From a checkpoint of a small transformer trained on Wikipedia: vocabulary 2048, RMSNorm before and after each block.
Each number is 500 + 25 x the weight over the matrix's rms, rounded and kept within 0 to 999. Layers, rows and columns count from 0. Numbers have three digits each.

# layer 3 attention key, 384x384, rms 0.0576, rows 310-383, columns 240-287
485530457469464497499516479513534516495493451531488498492501454520502533513500511444516519544451469509530514464510511537525481497456482490474516
508516503462498521500528483537491496527522549479492436523498553493462518490536471502503501440490508555531468479482497464486499463535473465479536
489537525507494509472535436485497509519495471502532522491513501480491496497513494474522543522492485495483475491513551538514492482475509503490509
529527546494472510453485550502506491491508537438515482506489537510491504496488537486471489479488529490506539479490525475516516500534531474491463
485490481486511464493488484508477540492481506513482505515499524485539439501487502456491470499492514465514532499432505479467477489496461481549490
543560526483555489479489505488519490423448463509484497493502482499523503540484452500466502522480547513534507513495536486468520469512462485498502
481521499545493464524529536533493486487513546466497500515527450473506482509499478499510528476519511498484513485514550516492526493494519532489458
483491508505531437521505501431522509534516482523541512527473495486484514509518478506497516513506462516507557480499464492506475495490533507547514
498481509484440512524491502456531499490497501520517455473471538489508507539488531531538506430493513522527498507456517512493526447482505493543498
477485525507503444508492538504511583495512515511484469525479519496496474492497472516480489502517474493499472492483469463492510463501455524486528
470514490474508501496465523517496528472505491469512513495511488537495510539522458551504521482515512473467489498510499481513513501486502499512521
485505472506477477458463472508500509499493522499451481483520492490482545487488485488495494523487489467483530466451503489496495496478506532523501
487515501536493488507504483532513521477475496481515479509531510525494486493495481495467516516544466503486464497505455495527503538501513510485508
515506499492521511524478509503500492530481488494495507496487488518561499526498491504495474514517544524525520479464502493488498480492477485486475
500504521510533505492520501498511483460490466481480472484534497519539507487473504476503520512531489486498512530542503509537492520515495493485488
499516495484508484486501513486478503510518481497492494531475488476480499550488500493495489497550476492501493486493501493497493478485517504504543
494491528519502481514508467516479455484516530488530479484521487522502461511511480504524540512510475486479511518508505475501472497488531539512490
521528516511486519503497475465457473460531518530524507511483519510530508479508460509541472508476556450495503547521504523467505506503460486491500
516481518493480515454494520445498480540523494484496504522493490532482537491461487469478495535508519515522510477527512470454483522508486492486494
488515494472498525499481474511505518504520455507509489502506529490508493514529497506496453507530526478525517484489483500493484454508489491512503
506528475448483497513484495482470472487516537450491550539468546541522459519486482497486493516530504556496523491504520485478491491480477509488531
480492492477511506469456488516496504508540559486504466501513498502542478542491486497479553478511463527506513484504442438508500467483487518454519
523538447509521522522498493504509516515487516541529513474517454475494527543479537551495481520477505510523517525508469549495504504471499478506514
517557504477507496478483502530521547496469480528479517517527469495529483510544535507470544462495439505507509527454481516546532493486546493510521
509523467506501501479498471487506488507486523495507509506481482521494457520483518509493467514481474521476535515494503492499513526524491466502470
506493451465476519503501475477501515528458499518480513440503494442510516473490488499515466535506516510482526514531507527512482468510503484503480
504501529530512478491516492512483516488541511515478479505470505487484442525493501504483515457466454492512512543504538444481477491481498556495485
585487512530497486456465512499484500482470519528475484478506499502522556532462511490502559490537537504518474519487507520486548493530494478502512
514539495481490545536464516503508526506496498544557452530499569483505515516548481539546443490467509471532465550497472503482484535541522495546490
512484511500536465487497502491543520491498475503490512479525520529507526542483526523501522501513487519539507473541521513472473481498480529520491
521499529469491431493513491528468533546484526510485492489506503538508526490536541533508534524465493494419513496453503488476508501463517462505498
563486526512494461524473524526522525515513541486486462524496515476500530560470510501497445484476472495457492489523511476469515467431541474471487
540479496545510531497497523461520465513489531523512508508535487520493476528518498495515499553522514502481469483480491479482472540494489440479523
497460510478473468520505514460526468497486510491526446500524454499482514505515526527490512456496457527481479493461501537528545478503506540488474
492507547517538508443512510490485528534474516457516495505472476496525531505506432487480505520478450481512525508526454519501475500516479445527496
521493499485470517480513475489458447497542504530535556508520474518506531482525536485527492477493495465498514497488506521472471477518476483503468
483506452477503522476483479487541494488550517526529537539491484531471449484477469502496474518522476548545516460473549490490504498498532475537515
476484505511552521519458482517502527462510532512467496523536457489516510498511480527495488500484447531505506480491538441505538492531502526473498
492515546488490495530490457501466492468491529512552520536522524562551484557534528494484520480501464573467524481482470465484542498462475494459494
526547513574532480500506513507503454514460523513493472494508502481488526524498523559492510476486537489522493511526512500466475452487536538537534
471489444494510517463476515514494490524496462522459493493467492515511451462517551481486500496507494493509480461483495527495544481515484489533471
508498514517482520455489494526511505511475529559551519475497535485487494528538505515569488509529487500474526478479466483483502493518544485502513
445444499493520478491522470521456487507467524484462489495548503488542517496561481478479516500480448527475529497515485474563496502473566496489484
488476485487503525498527498513498497505479532497511459473509425517451489507479525488475504525568486530526457474525509478528492514472478497511526
496476553491525447540495529516512473437514530505533476456469525493500500496489506513564482478466489550478445501467548515494531506509503471525444
509518494483498508513494491479494493503480559500537544498485498441503517474486518514523452538477541522513471501517506523479531525519487508499511
492478511458493497496461466466507536491511515456482464536564459497526486486504532490496513526490478515474509471472454473469490497469556522539498
524504527523514492490516513525479485507490507510460521491505455451489490497494458510497532538442461498448497474487492536518482471436510517507537
503499480541507533509475528490498527517473503475559525500564541473505501490558446544505470505520549521503512519513481523460465490530499473493469
486527499486525499507547497492511522451486466462545492533530498512503475516444534520453498489492498522494492469512480528530539429474429501437504
557516470511510492495520456480541480507475486530511469476471480490487480463502498525529541455492495528503486497500517467494534442474488452516482
492514514511504487502469534503520513548480517489536518512482520475504461494492488493489498485506428488513463529499471504482490501465516503493494
517465509516530516505479482514497532467529500480475470501526497531501519492516519527507496509510510513556485491484528494501502500490498498535503
492493494491509473524482513502563515544473503519489521516483515482520490518496557522521518543491512548522504544448509499528538494467504486455503
525514517488551532464469455513495509465511509522515532495534499454513499474497531493506497477497503492517496525496484500488515504491487516522497
475532458516462510495503513472504505464544500537537484501529507469466552504489454492540498511502484467541492467536492488479499491486462505507498
477468532508498501485509513486522462519492467490484515519523499479461481499452500528489477544529486488527448512510501487521481517490561478503488
494488538469533488534504515427506516479464475466529508496461518476488506559463535533471484512499449530523522497490446497529468506520520502501508
543517494529467479499505491503508482527509545518551506507503498464451510500565535507493547556523529470524485461500530492533485476506473530522496
514505501537538519513493519490484516499548488516488484509472467521494523546488476532505494485550506507528512495475488484519502527504549485465505
507504500491530536430476502513467545550445506512493502507500508494462483454473494526499575484513520503493498464501496449571523499510509522491472
518559523449501517512481490495474565501470516485505483522465470454532487525481502480514533490469531529505518493459470522556457498528458474503545
475478474454543493516474508534501457485486530503507505513474483508541468527542499527521493512514485509506528519499451514532447480461514498513573
458546443511526526472465505539496489481543515487502477591506499498493507489480518531511468512503509536519551429503520538485503489472469526501461
549518477491525511529491519515442476443505505533481473502485515520520510499470467477512509492494574495502522466526498509509467519494488485498493
518504499470506495541504472487494491544497522508539501513493504530482455526482523496457519530484509555495500528514503519504500524471532482513540
526492516489501497527499523480494516505509501476482513505526535510510520529528472522473465546543535497505482519537524521484507506496487472552498
461498534492496513504484495485481502449458506521513487505478550487504487515489521475483455471474510490512509492467481505458499527532577503500508
533520487536538501522445483494498447525505519470489497498486508544483486501506502543494528482481571522481463533492496485483498499517455450499487
483505537487459474513522481489426475451489473527500481491499472468536458508482482465517466485476464506518466490529479480519553505492528525484490
519501475496501495499488513523460512500463488523491544472523502529488498503497476476488519488480522483538500534514518534508515537503501463465502
476465479506469530546474451475511514496486479485533473507538518512507483530467475523495496515461484511479515521487521469528532501509489509532445
509506468474451548485474505490520500463479506468530499463468480484510508491506535471501501500554539477504493525477569508489499524510441531537482
520505462476547460506468482455494497512509497493512476489480509436490484475499493474494441526534556508485514473511484512458535479494481511494473